{
  "norm": "rmsnorm",
  "norm_place": "pre",
  "attn_scale": 0.204,
  "parallel_block": false,
  "init_std_up": 0.0326,
  "lr_head": 0.00582,
  "schedule": "wsd",
  "decay_fraction": 0.775,
  "train_tokens": 271400000,
  "max_steps": 9241
}
Each number is 50 + 12 x the weight over its row's rms, rounded and kept within 0 to 99. Layers, rows and columns count from 0. The size before them is the row's rms in percent of the matrix's.

# layer 7 attention query, 192x192, rms 0.275, rows 0-72, columns 96-191
095:72 73 61 59 41 71 48 38 37 34 59 32 68 24 42 47 44 69 60 52 47 35 54 31 51 54 66 51 47 43 77 63 35 56 46 54 51 56 53 36 15 48 38 46 80 43 55 41 53 36 61 70 26 27 62 68 55 54 52 58 53 52 35 45 28 79 53 28 67 52 63 55 66 28 46 66 51 53 39 58 58 57 38 48 42 63 59 37 48 52 44 52 73 44 50 52
086:36 57 52 47 42 48 55 32 47 47 44 41 45 49 67 56 59 45 62 35 67 55 15 33 53 40 48 72 60 48 62 69 80 47 57 50 65 32 48 57 44 67 60 60 30 76 64 43 64 39 44 66 56 57 65 56 37 50 32 72 53 33 52 48 68 59 32 38 40 53 57 26 49 50 64 41 44 53 58 52 19 56 58 35 56 34 52 62 33 55 52 38 24 57 45 61
097:51 52 48 40 51 44 41 67 41 19 65 58 47 48 55 26 50 61 34 71 62 54 70 56 43 48 50 40 50 60 61 50 60 43 49 59 65 55 53 25 37 62 47 53 32 53 46 45 48 37 41 42 20 60 37 68 54 38 54 55 45 64 66 49 64 54 60 56 34 40 45 44 44 40 32 44 39 51 30 51 74 34 55 51 43 61 55 28 37 44 58 40 53 33 43 31
092:58 71 63 42 48 66 52 53 15 41 49 50 40 41 65 56 53 59 40 34 53 44 54 46 62 49 54 65 69 46 65 66 68 64 59 45 43 45 55 43 42 53 52 66 66 53 71 32 52 59 32 56 29 40 43 43 22 36 42 39 46 76 55 59 48 45 51 32 47 48 49 51 44 77 51 46 66 57 42 52 56 46 27 82 30 39 44 35 64 66 22 55 60 66 57 62
087:63 62 48 38 51 58 33 43 48 41 56 30 46 56 69 44 65 48 60 45 69 24 55 60 53 55 56 41 17 48 33 47 62 52 33 52 47 29 28 35 32 42 71 42 47 42 20 56 44 47 49 37 39 37 12 39 62 70 41 63 49 37 61 62 53 52 48 68 56 65 58 49 40 54 41 59 42 58 38 50 50 41 40 49 55 51 39 61 46 33 53 41 39 35 46 26
096:33 53 69 64 53 55 57 59 31 58 37 60 36 67 58 35 40 56 30 36 58 58 37 62 52 45 60 54 58 61 47 42 50 69 57 39 54 26 61 46 44 46 34 59 48 50 52 23 51 45 45 47 23 62 26 49 55 38 61 42 51 55 47 54 54 58 34 39 40 46 41 65 76 49 50 65 63 38 52 29 59 32 50 38 40 41 54 32 55 38 63 54 67 52 30 57
099:49 54 41 53 41 49 30 63 74 38 08 48 60 51 49 57 60 53 43 44 36 41 40 75 64 54 35 46 46 36 46 50 34 44 61 48 45 41 43 80 44 23 54 45 31 46 24 62 61 29 36 46 59 35 48 53 57 56 46 49 73 55 73 57 58 42 44 59 56 58 50 64 36 48 44 34 39 41 49 64 43 60 42 49 52 55 64 51 64 33 47 53 21 55 61 45
087:46 60 60 40 43 59 57 46 68 58 42 43 48 50 42 21 45 54 45 52 64 40 43 41 53 62 47 60 30 45 36 53 66 47 46 57 30 38 42 29 55 64 36 58 44 48 33 24 36 61 62 33 31 55 45 50 34 39 54 57 52 53 61 62 38 58 73 35 49 38 72 40 38 50 52 51 32 62 40 38 50 34 57 42 59 33 48 36 49 45 45 48 52 40 51 83
096:44 55 60 48 58 57 57 61 63 61 59 42 60 43 48 49 46 64 64 49 55 36 51 52 18 48 48 56 44 33 57 55 51 56 63 41 52 30 48 13 49 85 42 63 57 46 73 43 41 42 54 24 33 52 40 57 44 41 60 45 57 68 40 43 32 59 66 39 44 76 62 55 39 41 41 40 58 44 50 54 35 67 48 40 56 46 42 38 46 36 59 56 58 39 43 63
076:56 55 26 59 54 70 54 74 28 48 43 57 70 38 53 31 59 63 46 69 45 77 65 52 55 64 34 78 48 54 58 58 45 44 63 54 43 53 67 67 58 26 35 58 43 49 53 52 36 42 33 34 51 45 68 60 49 56 56 51 31 53 30 47 44 34 37 47 32 50 54 30 57 71 40 44 76 47 57 42 65 45 68 53 42 50 57 47 58 42 65 48 52 32 75 58
080:61 32 73 62 39 44 53 51 45 47 48 46 46 55 53 73 53 56 53 56 40 35 52 39 33 38 73 56 42 19 66 36 35 55 50 44 50 52 58 58 32 70 62 55 56 66 66 43 57 57 40 56 40 39 44 35 53 27 60 54 49 49 60 29 55 44 59 31 51 53 55 72 37 49 37 18 34 36 53 53 61 40 53 46 55 57 40 38 62 41 54 58 43 63 63 58
087:23 63 70 47 55 50 52 54 20 45 42 53 50 35 35 54 61 57 54 58 33 46 65 49 58 58 36 57 30 43 55 42 66 37 58 54 53 68 34 26 33 75 50 50 45 52 59 36 49 42 56 45 41 52 57 56 50 42 39 57 56 65 62 34 40 45 43 58 49 46 28 32 49 61 55 50 54 52 38 50 71 46 46 43 62 50 82 36 67 63 38 30 45 50 41 45
105:52 59 31 18 43 85 57 68 44 43 47 58 61 59 38 42 48 51 55 59 57 45 42 46 79 47 61 31 40 46 48 52 41 63 37 45 47 57 61 45 43 60 43 59 55 55 36 27 49 55 60 37 47 47 55 64 54 56 53 48 71 23 61 67 41 26 52 69 38 58 27 30 39 41 33 67 63 60 44 45 61 44 65 68 34 56 55 55 51 70 43 41 65 53 53 51
109:42 56 73 36 57 28 38 43 23 49 44 44 56 46 60 45 36 35 67 52 48 64 64 41 43 30 55 55 59 39 48 66 61 49 63 47 62 49 26 36 52 45 53 67 37 70 54 60 57 59 56 44 45 39 33 43 36 46 20 56 75 35 39 53 69 52 28 69 60 39 47 58 56 49 41 52 52 55 69 44 46 38 72 51 70 55 58 52 61 54 58 62 56 52 48 31
101:61 66 55 50 59 29 59 30 66 64 53 38 40 41 58 33 35 61 16 71 60 43 39 50 47 53 36 57 72 56 48 58 66 58 63 44 42 47 64 51 63 51 37 64 54 36 52 40 47 47 50 46 35 40 71 55 46 34 53 37 56 54 57 48 40 44 44 33 38 45 30 69 46 51 45 35 54 50 30 76 43 77 74 43 63 52 56 69 36 58 64 41 50 60 42 58
123:32 53 59 57 40 51 52 55 38 64 49 49 82 31 57 45 65 39 55 57 50 54 30 48 54 42 40 42 66 62 39 21 52 52 49 70 54 64 52 47 53 56 26 77 74 51 43 59 52 49 40 60 45 57 68 52 34 41 43 51 56 31 37 52 65 44 42 60 47 35 32 45 57 70 71 48 40 41 28 50 54 37 54 29 32 73 54 41 57 50 53 60 49 55 51 63
115:27 77 39 39 44 51 46 50 57 55 54 68 39 48 34 43 69 48 68 58 52 46 42 61 53 48 47 51 56 59 51 52 54 34 56 46 58 47 24 73 38 37 48 51 42 69 62 42 48 48 49 46 78 53 47 51 51 52 33 37 54 41 52 32 52 50 62 73 41 75 50 37 71 38 46 61 31 65 61 47 56 43 38 41 52 62 56 57 59 52 67 46 21 57 46 33
121:31 58 56 28 60 45 42 51 42 65 50 35 45 54 56 44 41 47 55 64 62 56 56 40 42 66 39 40 59 52 52 52 42 52 48 24 41 48 58 77 37 35 74 65 56 58 56 60 33 67 50 50 50 68 55 71 42 34 34 53 47 42 31 43 49 51 50 38 45 57 72 47 48 42 44 68 36 53 57 59 51 26 57 59 38 46 31 27 55 42 37 57 39 70 57 54
108:39 51 50 45 58 64 49 32 57 45 69 48 50 46 47 48 69 23 59 65 35 72 50 43 44 62 43 58 37 52 54 41 35 79 37 53 58 53 57 23 61 61 71 62 68 37 49 48 48 54 15 75 33 66 40 60 50 49 61 57 43 29 34 54 57 52 44 41 68 41 49 38 69 35 56 40 28 48 31 53 31 35 33 60 62 54 38 44 68 28 46 32 41 60 49 56
105:45 68 54 76 49 37 46 38 53 59 56 52 33 49 51 72 62 56 50 56 56 43 57 59 44 49 55 44 56 50 48 57 51 34 43 56 68 54 60 32 43 50 71 39 39 54 47 49 56 68 43 30 53 35 49 44 63 70 49 57 54 42 73 29 59 40 41 64 53 35 66 33 69 42 62 63 59 51 38 53 48 42 49 64 36 36 59 51 47 56 45 48 72 60 65 51
116:35 42 64 61 62 52 50 44 49 53 51 51 48 55 45 29 42 52 48 78 56 24 50 30 34 43 42 38 42 46 52 32 43 37 69 60 56 19 35 47 68 36 55 38 54 26 43 30 49 45 59 43 42 57 42 51 47 69 59 50 20 38 55 46 38 54 67 42 36 53 43 65 54 34 67 33 52 62 61 52 19 50 47 65 31 53 36 56 37 46 58 37 35 56 45 42
121:53 45 53 41 45 52 64 57 39 67 58 61 55 66 42 53 61 50 51 38 34 70 56 50 64 54 64 53 59 47 46 47 65 60 45 67 46 55 48 36 48 56 58 36 65 63 74 27 75 60 32 33 67 62 65 45 46 68 43 66 47 54 52 41 58 47 71 47 42 65 45 64 69 70 67 68 37 45 57 37 57 35 47 58 46 52 45 38 51 37 58 64 68 47 31 49
109:46 62 60 45 44 54 50 48 50 57 42 36 41 50 44 56 73 52 45 61 75 29 51 33 36 45 44 60 51 53 50 34 74 65 51 36 50 67 38 54 65 50 46 57 70 64 30 50 42 41 57 60 71 51 54 44 50 46 47 52 55 54 57 72 37 30 27 41 71 65 53 50 57 64 49 33 55 44 61 45 59 30 49 50 49 42 58 62 52 58 35 39 44 46 56 77
106:41 47 74 65 46 52 26 47 36 45 72 27 44 41 59 51 45 71 48 24 45 51 36 51 27 66 61 50 78 43 55 74 48 43 51 39 61 23 39 45 36 29 25 55 40 39 32 53 73 69 34 52 36 49 54 42 67 53 55 55 50 52 51 51 56 61 71 52 51 42 45 34 42 37 51 47 64 47 43 63 37 49 48 49 36 36 53 54 44 36 44 49 32 39 47 46
113:53 49 42 53 54 44 60 39 59 54 41 69 70 68 69 54 50 40 31 41 37 48 46 61 50 73 70 52 69 33 31 55 38 62 50 68 31 48 55 48 63 29 67 65 60 40 59 19 42 36 53 56 69 38 50 55 50 70 52 44 79 55 43 64 58 53 39 58 52 33 48 42 47 36 52 66 40 38 64 51 43 35 57 60 57 62 57 42 58 48 43 49 70 75 59 73
106:47 55 50 44 54 53 56 56 56 50 48 39 38 47 38 40 51 79 41 50 51 40 38 64 43 27 18 62 29 38 43 54 60 34 44 28 60 30 52 58 48 37 39 50 45 49 52 37 44 37 46 40 47 73 38 48 59 44 66 32 51 49 48 50 66 54 59 47 48 42 47 20 35 61 68 03 46 47 36 22 49 50 60 49 34 62 55 69 53 51 38 52 62 48 48 44
109:34 63 39 67 44 36 58 65 67 76 60 37 60 54 48 57 33 63 32 66 33 49 37 59 53 34 43 64 44 48 29 47 49 27 36 57 55 32 48 41 59 40 35 36 60 67 40 56 43 42 40 55 53 54 23 45 61 75 52 60 40 66 41 44 44 46 45 44 18 36 33 68 64 32 52 42 57 33 59 46 46 56 22 60 40 41 49 70 41 57 72 58 38 62 47 64
115:75 38 39 47 73 45 54 38 65 55 37 57 62 47 34 35 46 32 57 71 44 56 49 39 32 36 49 42 63 54 44 52 47 40 54 36 59 42 39 39 41 36 57 49 54 54 57 27 52 44 49 42 32 36 59 48 62 56 29 50 44 44 37 54 45 45 32 49 49 63 27 29 57 45 68 74 50 56 46 66 31 40 24 55 48 55 43 46 70 58 43 56 41 42 55 50
108:23 55 24 52 35 44 51 44 72 49 63 41 78 41 67 44 32 31 47 63 65 36 48 31 60 13 66 84 38 49 49 43 55 59 56 57 66 57 78 54 61 49 67 49 49 55 52 42 43 51 52 60 45 62 55 39 37 54 50 48 59 53 48 52 40 31 58 56 26 49 57 58 42 58 55 65 42 52 60 44 64 64 43 58 53 51 91 30 43 46 70 54 45 59 38 42
109:35 38 48 61 35 56 25 62 54 36 56 53 50 51 54 50 45 52 45 49 49 52 50 44 55 55 59 54 56 37 24 75 30 75 59 54 46 46 55 44 40 58 45 65 73 39 41 53 70 58 66 38 46 48 53 75 44 55 62 32 43 69 64 63 45 58 36 57 42 57 48 62 28 31 36 49 65 33 50 47 32 54 59 58 41 49 60 52 64 49 72 53 51 45 39 57
116:31 44 44 63 38 54 48 51 38 48 37 50 36 53 55 43 47 70 31 51 48 40 56 25 56 39 48 75 60 44 45 55 59 52 53 50 42 58 46 32 49 51 45 63 60 50 35 53 26 39 56 49 50 38 35 20 63 48 48 50 41 51 46 23 54 71 68 34 41 51 68 45 57 58 55 45 65 49 75 66 52 44 34 43 67 44 69 37 47 51 51 30 56 57 37 65
105:50 56 50 81 48 55 47 79 56 54 53 56 59 66 47 48 46 51 47 62 44 34 55 72 59 66 47 66 67 36 32 62 83 87 64 55 37 48 59 68 60 59 32 43 64 47 65 61 46 50 39 47 42 51 36 51 60 43 50 21 54 58 51 32 27 52 48 48 34 27 54 65 43 43 41 54 35 56 64 56 48 44 32 74 65 55 63 51 66 30 68 70 41 44 32 46
082:49 68 30 57 39 50 52 54 39 49 60 30 41 38 53 56 60 38 56 35 59 66 52 52 52 59 42 31 43 51 70 55 33 37 48 49 56 67 59 44 55 41 42 36 44 52 62 55 70 52 66 70 47 41 88 53 78 63 49 55 67 52 44 63 57 60 51 33 33 42 54 55 35 47 74 47 67 43 46 52 46 46 31 62 63 45 58 68 51 49 42 37 49 72 51 60
075:54 62 44 59 63 53 60 44 40 76 60 67 34 54 34 42 67 52 69 64 37 53 43 54 51 60 73 46 46 69 38 36 44 52 52 38 36 48 55 40 54 65 38 40 54 54 39 59 56 56 46 62 69 45 52 70 38 43 42 54 69 54 48 57 52 59 52 41 51 39 37 42 43 27 67 60 35 54 45 59 51 48 73 31 30 50 64 68 84 51 49 59 53 61 52 43
075:50 53 32 34 62 39 69 65 54 68 58 63 55 46 28 60 69 46 39 51 30 34 32 37 62 09 65 70 62 43 53 40 58 46 61 54 27 49 41 38 44 51 59 58 51 58 38 55 73 53 44 54 45 29 56 60 38 41 50 34 57 69 46 50 56 61 46 56 44 39 42 46 32 28 57 38 43 52 46 46 52 51 48 36 64 36 67 54 62 53 56 52 48 55 34 37
101:39 50 59 48 53 36 50 60 74 44 57 37 70 54 74 58 42 57 38 60 42 47 47 63 63 41 54 73 59 46 60 48 43 52 59 47 67 54 47 49 63 50 67 53 42 31 45 76 29 54 44 52 39 57 41 28 59 49 38 56 39 35 59 51 42 29 62 68 58 41 60 59 68 72 28 36 38 60 50 42 50 43 43 55 53 45 49 44 20 39 57 42 42 41 60 61
089:33 66 68 68 40 60 58 31 42 82 45 61 47 57 58 52 46 67 43 56 33 51 63 66 39 53 42 55 70 46 39 47 52 56 49 76 56 62 59 46 39 52 22 50 61 71 57 28 37 56 66 40 74 63 58 67 50 43 48 56 50 59 50 57 50 47 37 19 59 63 39 30 55 31 71 58 67 50 27 49 52 23 52 42 40 62 47 31 47 52 41 44 62 73 50 57
099:36 43 52 56 41 46 50 43 53 54 49 54 24 33 46 59 60 46 63 39 58 47 40 60 41 33 65 50 42 49 60 46 49 45 49 43 42 47 47 47 41 41 35 52 60 54 54 47 46 40 37 62 72 45 61 69 55 36 50 37 57 37 49 44 62 45 39 37 43 65 40 61 40 31 79 52 48 44 59 60 33 61 55 54 33 42 43 56 71 51 45 58 64 60 29 30
099:57 37 30 38 46 44 51 48 67 51 63 35 70 46 48 50 47 56 47 56 36 51 38 70 38 35 54 66 62 55 61 50 25 54 56 41 44 51 45 55 50 63 54 41 52 51 39 48 55 63 49 39 52 46 49 38 19 47 54 38 54 44 68 42 52 43 43 60 52 37 62 65 45 52 32 32 49 64 44 49 65 63 18 65 71 35 49 31 32 50 61 55 50 52 51 44
089:58 29 55 58 41 41 38 39 43 41 26 29 46 60 62 27 53 64 37 64 43 46 44 66 55 32 52 37 54 37 58 41 34 31 39 58 64 60 41 66 64 41 45 59 54 53 43 57 41 55 67 37 30 50 43 35 50 74 56 48 69 26 56 55 65 61 43 72 61 38 63 51 62 52 39 49 54 41 43 46 49 55 36 60 50 38 46 45 34 54 50 56 47 46 69 66
106:43 59 31 57 49 50 30 60 41 34 41 51 38 47 71 55 36 48 62 47 47 28 69 39 50 42 42 38 48 51 78 40 49 72 30 50 53 44 62 58 37 30 43 55 54 54 53 48 62 48 55 65 48 52 53 55 35 43 46 36 43 53 53 28 49 55 43 57 52 41 20 46 59 35 72 24 57 41 59 74 48 47 46 36 56 62 30 56 54 71 58 50 65 45 56 37
105:68 55 41 48 65 50 80 60 57 26 59 49 57 62 58 51 54 39 36 24 49 44 26 49 51 57 55 59 50 65 67 43 59 24 55 49 40 28 59 58 52 49 59 29 47 51 48 60 65 54 40 58 40 33 60 58 41 60 44 33 53 53 49 54 36 53 32 87 42 53 57 59 60 48 42 50 37 39 50 57 41 54 38 67 48 53 48 51 47 32 69 55 54 29 76 56
110:63 41 53 34 55 46 54 25 63 60 45 64 69 56 33 68 41 51 45 51 51 41 28 66 59 53 54 42 39 44 52 60 48 42 66 54 50 40 55 55 50 38 53 51 51 67 47 59 78 61 53 53 49 53 36 34 46 65 65 53 43 42 68 33 57 66 43 54 57 49 63 65 36 45 34 26 61 75 60 65 55 60 45 61 41 45 36 70 42 48 34 53 41 44 48 48
100:41 51 58 36 58 64 52 51 38 44 48 59 28 49 39 69 60 29 46 45 57 52 58 72 79 47 59 62 42 32 57 49 59 54 29 61 52 75 50 17 55 60 46 63 46 31 45 52 44 50 60 66 56 60 40 66 49 61 44 58 58 56 53 49 39 55 66 56 47 66 62 51 15 58 52 74 53 33 49 50 49 58 59 44 56 63 51 36 81 54 26 54 18 54 39 53
110:56 31 40 49 53 59 30 78 59 50 47 66 47 46 41 47 47 41 55 55 50 47 27 52 73 43 39 75 57 55 29 61 44 52 53 54 56 53 49 55 54 55 57 46 43 60 52 48 58 45 60 50 49 62 65 50 33 52 64 56 34 43 55 51 39 38 26 58 61 42 54 67 44 48 46 43 45 63 61 61 36 41 54 53 42 61 25 53 15 31 40 76 60 45 41 41
102:48 33 41 60 46 60 47 56 50 22 39 24 49 45 39 61 55 47 53 58 59 46 53 66 47 48 46 56 33 43 64 43 31 77 52 55 51 60 42 44 43 42 35 59 75 52 56 58 44 53 33 53 55 44 56 57 30 37 55 46 45 58 51 43 47 35 34 49 64 54 51 56 41 13 58 57 43 37 54 58 41 48 58 42 43 63 40 49 35 44 37 54 65 64 45 47
107:60 71 57 63 50 50 66 40 66 55 43 69 64 41 60 63 54 51 60 30 51 59 56 61 40 63 55 27 52 62 62 45 57 50 55 48 37 44 51 53 43 55 57 47 33 49 36 47 56 42 62 82 70 55 49 32 62 70 52 54 54 57 38 51 48 32 65 58 74 60 48 45 58 35 65 66 79 50 27 48 41 40 53 38 39 44 52 73 50 64 32 65 20 30 29 45
109:67 27 32 48 30 46 56 59 55 29 29 45 63 50 48 69 51 44 57 58 39 41 61 39 64 54 53 38 54 54 43 51 57 47 66 51 44 65 46 44 46 54 61 35 59 48 29 55 43 44 35 56 40 62 54 59 29 53 34 48 37 67 52 25 44 45 48 57 31 43 51 56 49 72 42 38 13 74 59 49 68 51 47 60 27 24 48 50 66 37 49 67 64 35 63 48
108:56 50 32 49 45 54 53 50 54 45 48 23 70 67 65 51 33 51 51 40 37 52 47 37 39 47 55 60 36 65 57 57 42 48 40 38 52 56 50 55 46 49 69 30 47 48 53 45 57 48 41 56 38 40 52 59 67 74 66 50 44 43 45 26 87 27 19 42 49 52 59 66 35 40 57 41 61 57 39 55 55 52 40 46 38 49 40 48 44 54 52 61 46 53 43 71
111:40 51 46 43 44 69 58 51 77 62 37 42 63 69 49 53 13 32 62 50 44 46 47 52 38 59 58 54 57 59 66 41 64 48 44 52 52 60 59 52 35 41 45 54 46 45 62 41 46 51 47 47 43 36 45 46 41 50 57 43 47 68 63 54 25 61 67 47 45 47 34 36 50 57 38 53 72 41 69 57 39 47 36 32 37 51 66 44 29 59 28 44 54 61 58 59
119:50 35 54 54 71 45 24 42 56 41 58 52 13 49 53 44 62 57 45 66 36 44 52 24 51 40 35 67 38 54 65 38 52 41 40 39 30 46 52 54 56 42 55 46 43 21 49 58 34 63 43 55 47 30 47 62 62 42 21 43 39 58 47 33 33 53 55 53 39 62 67 64 49 45 42 66 60 48 51 47 63 63 65 54 60 53 57 31 43 52 48 75 82 62 53 47
107:48 59 45 38 51 79 60 24 39 55 48 48 58 64 54 36 70 37 38 51 54 37 47 46 69 56 48 51 55 51 58 41 61 54 52 55 53 63 50 57 50 76 54 35 47 21 48 58 28 53 78 47 48 62 53 43 52 35 25 65 36 63 47 59 64 64 70 63 49 50 53 32 48 59 45 57 50 56 35 44 33 56 36 45 41 54 49 49 73 51 38 53 57 60 56 51
111:84 49 44 29 34 50 56 43 48 62 62 33 58 52 43 68 66 70 69 36 29 38 27 37 56 57 71 48 47 25 59 59 54 35 31 50 51 57 31 42 64 50 63 36 51 56 61 51 49 49 50 70 54 51 47 40 56 39 45 26 28 53 57 40 70 48 54 31 46 47 52 36 60 38 60 77 51 32 62 68 63 36 30 57 62 45 44 39 59 33 38 59 33 45 55 51
112:29 41 38 41 36 59 53 54 49 41 30 45 39 40 63 42 43 66 49 43 45 57 40 47 49 39 45 35 70 44 48 61 63 46 32 44 50 47 41 42 50 63 37 47 64 51 58 52 39 67 32 46 70 33 55 50 59 60 70 52 54 37 55 43 52 60 31 47 56 40 55 68 29 65 56 66 56 70 37 31 36 60 68 28 48 41 33 52 58 38 49 48 47 61 25 41
108:44 61 47 47 46 45 56 37 51 44 36 74 54 45 67 55 61 61 42 52 39 51 50 49 47 43 60 47 55 52 68 76 57 33 48 35 65 65 67 28 54 62 46 41 44 61 63 51 52 57 34 41 44 53 66 46 77 61 37 46 78 65 50 50 62 39 49 41 63 60 54 60 57 68 34 46 43 53 46 53 47 57 38 54 77 54 31 38 59 30 45 59 70 62 50 63
099:52 58 47 47 22 47 32 74 45 59 34 56 57 44 42 68 56 46 54 58 37 47 26 45 55 53 35 62 63 46 38 43 44 53 36 54 45 50 28 52 41 41 38 72 52 53 47 41 37 24 51 42 74 51 47 40 52 31 40 35 46 47 41 48 53 24 31 75 69 58 38 53 71 46 44 45 43 49 59 37 58 41 51 24 51 73 44 45 48 43 59 77 82 63 39 51
107:36 33 49 63 34 46 41 34 47 47 51 48 48 58 49 38 35 46 52 42 43 32 35 52 49 32 63 53 35 71 48 52 35 49 41 45 72 44 47 32 52 42 51 48 53 61 54 33 56 59 54 37 42 56 50 48 54 35 45 45 63 62 29 56 57 57 59 18 56 38 58 73 45 28 34 69 52 57 56 59 37 57 41 60 56 30 70 59 26 54 29 35 50 45 53 50
102:48 40 99 50 49 64 45 60 60 51 39 52 49 58 58 69 67 51 51 55 56 44 61 25 57 54 40 49 59 45 41 31 43 48 29 38 56 54 55 28 76 26 54 42 54 69 41 65 51 60 48 32 51 50 24 44 41 56 54 44 65 50 59 49 54 41 50 62 38 52 46 37 56 48 51 54 54 35 45 38 46 48 59 59 74 58 42 61 60 64 72 56 73 42 44 56
104:67 53 47 40 31 62 55 62 50 54 53 47 47 60 38 72 60 50 43 24 41 37 67 62 44 54 52 43 59 50 58 54 53 74 66 54 36 50 42 41 55 66 24 29 40 56 37 62 45 73 45 39 37 62 51 50 74 36 57 54 55 63 65 59 37 48 64 49 49 41 68 66 36 69 61 33 55 35 69 52 62 83 69 40 66 41 43 52 62 54 38 45 50 54 36 49
104:31 34 57 37 50 42 51 51 43 66 36 69 66 55 49 50 51 34 62 55 45 36 20 65 27 25 47 55 38 57 56 61 46 36 42 52 66 32 44 58 55 35 26 50 46 38 34 57 39 62 52 46 44 43 48 66 54 60 66 28 48 37 34 40 25 47 57 53 53 36 55 63 60 35 47 42 63 46 71 67 65 29 53 50 57 49 55 48 53 55 55 50 66 49 41 43
101:39 58 44 50 38 67 42 63 60 37 56 57 46 52 40 56 50 53 51 64 46 39 41 71 58 44 44 47 44 60 45 63 35 59 38 41 35 50 60 71 75 30 49 20 51 38 48 73 47 63 43 59 49 70 52 52 45 36 53 48 63 62 37 46 56 60 61 65 53 66 62 59 86 31 49 65 27 67 53 44 51 48 35 55 65 42 66 43 50 40 45 48 66 41 64 49
102:74 38 48 69 66 46 70 49 32 43 42 59 41 54 65 51 47 50 31 44 62 58 57 75 55 34 47 47 53 36 52 35 51 62 47 68 59 50 63 71 58 44 53 72 52 32 37 52 48 51 54 44 37 48 79 59 37 43 50 34 46 45 36 53 47 71 51 41 34 57 42 35 58 49 31 64 31 56 62 47 30 56 85 38 52 50 54 63 67 53 56 60 53 89 47 59
109:31 64 39 44 70 42 38 34 58 34 72 38 50 30 67 48 53 61 32 48 42 61 29 68 57 66 46 49 45 41 56 27 63 59 46 47 40 34 43 49 54 70 35 54 36 39 46 36 52 54 42 40 46 47 54 57 55 57 74 12 24 44 49 55 17 29 45 58 45 60 57 38 35 48 58 56 48 44 54 41 47 35 64 80 50 48 55 64 53 37 49 50 40 52 56 52
118:59 64 66 39 36 42 39 65 75 18 53 24 40 67 27 65 39 45 61 58 33 54 54 60 41 52 38 68 19 56 26 51 49 37 48 57 26 27 52 48 31 36 59 69 60 44 47 52 47 51 34 47 65 51 55 56 47 67 68 40 43 48 42 59 59 46 47 51 51 45 53 56 48 29 59 64 25 44 29 72 51 56 55 55 59 62 67 55 66 38 48 62 67 63 46 44
103:50 51 56 62 29 40 58 41 72 59 46 49 45 43 54 46 49 57 45 39 62 65 57 44 37 52 32 47 48 47 56 39 47 36 48 53 47 31 76 31 58 66 25 46 57 57 49 55 46 47 56 40 51 49 41 54 67 61 51 73 52 37 38 49 30 49 49 37 62 40 77 39 53 56 34 32 43 52 45 59 51 47 70 62 69 51 56 63 54 46 48 27 56 19 50 46
115:66 46 54 59 58 47 87 54 46 33 75 16 39 38 42 42 34 56 69 48 48 78 43 52 51 65 63 45 45 54 50 24 52 51 51 49 55 48 53 49 53 49 06 49 50 60 38 45 48 53 65 60 45 50 47 45 40 36 62 62 49 61 48 61 45 62 52 57 35 63 43 56 46 47 62 56 65 24 40 45 40 41 57 40 57 63 71 40 64 63 59 49 73 35 46 65
086:67 51 61 69 67 33 73 46 44 41 47 33 39 49 51 48 23 45 61 54 40 56 64 39 41 53 36 46 61 45 57 38 47 47 56 32 49 43 46 39 59 70 32 52 45 71 36 59 24 45 61 52 51 67 58 63 46 44 60 69 55 35 55 56 48 70 36 44 50 82 45 39 66 39 53 52 48 26 55 51 53 23 55 61 52 56 61 43 47 45 62 53 62 48 45 53
099:49 62 58 48 68 61 54 52 25 31 64 46 38 46 30 51 37 50 41 56 36 49 52 51 62 49 62 49 37 43 30 38 43 62 68 55 33 65 34 54 36 44 35 56 65 33 43 57 45 48 28 57 39 40 49 49 33 30 49 41 41 56 46 51 56 51 34 52 38 67 38 65 48 40 49 57 56 31 59 56 53 39 46 27 39 61 39 35 62 62 57 62 58 65 48 47
090:58 29 65 65 62 39 27 46 48 54 28 35 30 57 58 64 54 36 21 80 52 47 64 59 51 66 46 38 54 42 45 29 43 61 72 45 41 69 48 42 31 57 39 51 52 63 49 66 33 50 48 39 46 56 49 55 58 53 24 78 23 46 53 47 34 50 51 55 51 45 70 61 38 45 53 61 33 54 58 56 61 40 56 50 64 46 60 38 25 34 63 71 42 31 58 63
092:47 57 71 47 54 44 71 31 36 46 68 47 59 36 57 36 60 39 62 46 55 55 55 78 35 56 52 43 50 41 66 21 60 68 50 53 45 69 43 46 43 57 25 58 71 32 51 40 49 41 42 70 55 44 66 50 37 50 44 42 50 60 54 36 45 58 45 46 34 40 34 62 64 58 53 68 65 42 41 54 73 32 42 50 45 53 65 49 61 57 67 47 65 52 33 50
084:49 54 39 58 34 72 36 68 68 60 55 61 75 47 52 51 68 63 41 16 53 34 48 44 57 50 31 58 50 66 66 69 49 37 50 50 47 34 60 65 62 47 59 51 57 49 40 38 54 63 54 31 38 43 53 64 74 67 58 24 61 71 48 52 63 28 50 62 47 24 52 54 54 40 40 39 53 72 54 34 31 48 41 45 43 38 54 52 45 48 41 57 57 65 61 35
079:44 57 41 54 32 29 43 54 86 61 42 61 30 54 49 64 48 51 52 55 60 42 38 43 51 45 52 37 52 55 59 74 31 45 56 47 49 33 52 35 66 65 59 26 45 56 54 59 54 53 59 29 42 50 32 58 71 64 57 67 61 58 40 64 52 35 59 62 74 52 75 39 17 44 59 37 24 48 63 51 49 50 62 51 68 35 62 51 38 42 46 53 46 25 68 49
078:79 60 38 31 51 57 33 43 36 49 38 54 71 57 53 60 43 46 51 56 56 43 59 27 67 68 30 51 52 59 44 63 53 61 37 52 48 37 43 65 49 55 52 67 38 66 38 48 64 41 54 42 57 45 70 54 81 35 48 48 42 47 72 35 70 33 54 53 40 51 40 57 55 55 55 59 55 63 48 38 53 59 32 36 47 52 53 58 45 45 44 51 70 66 63 55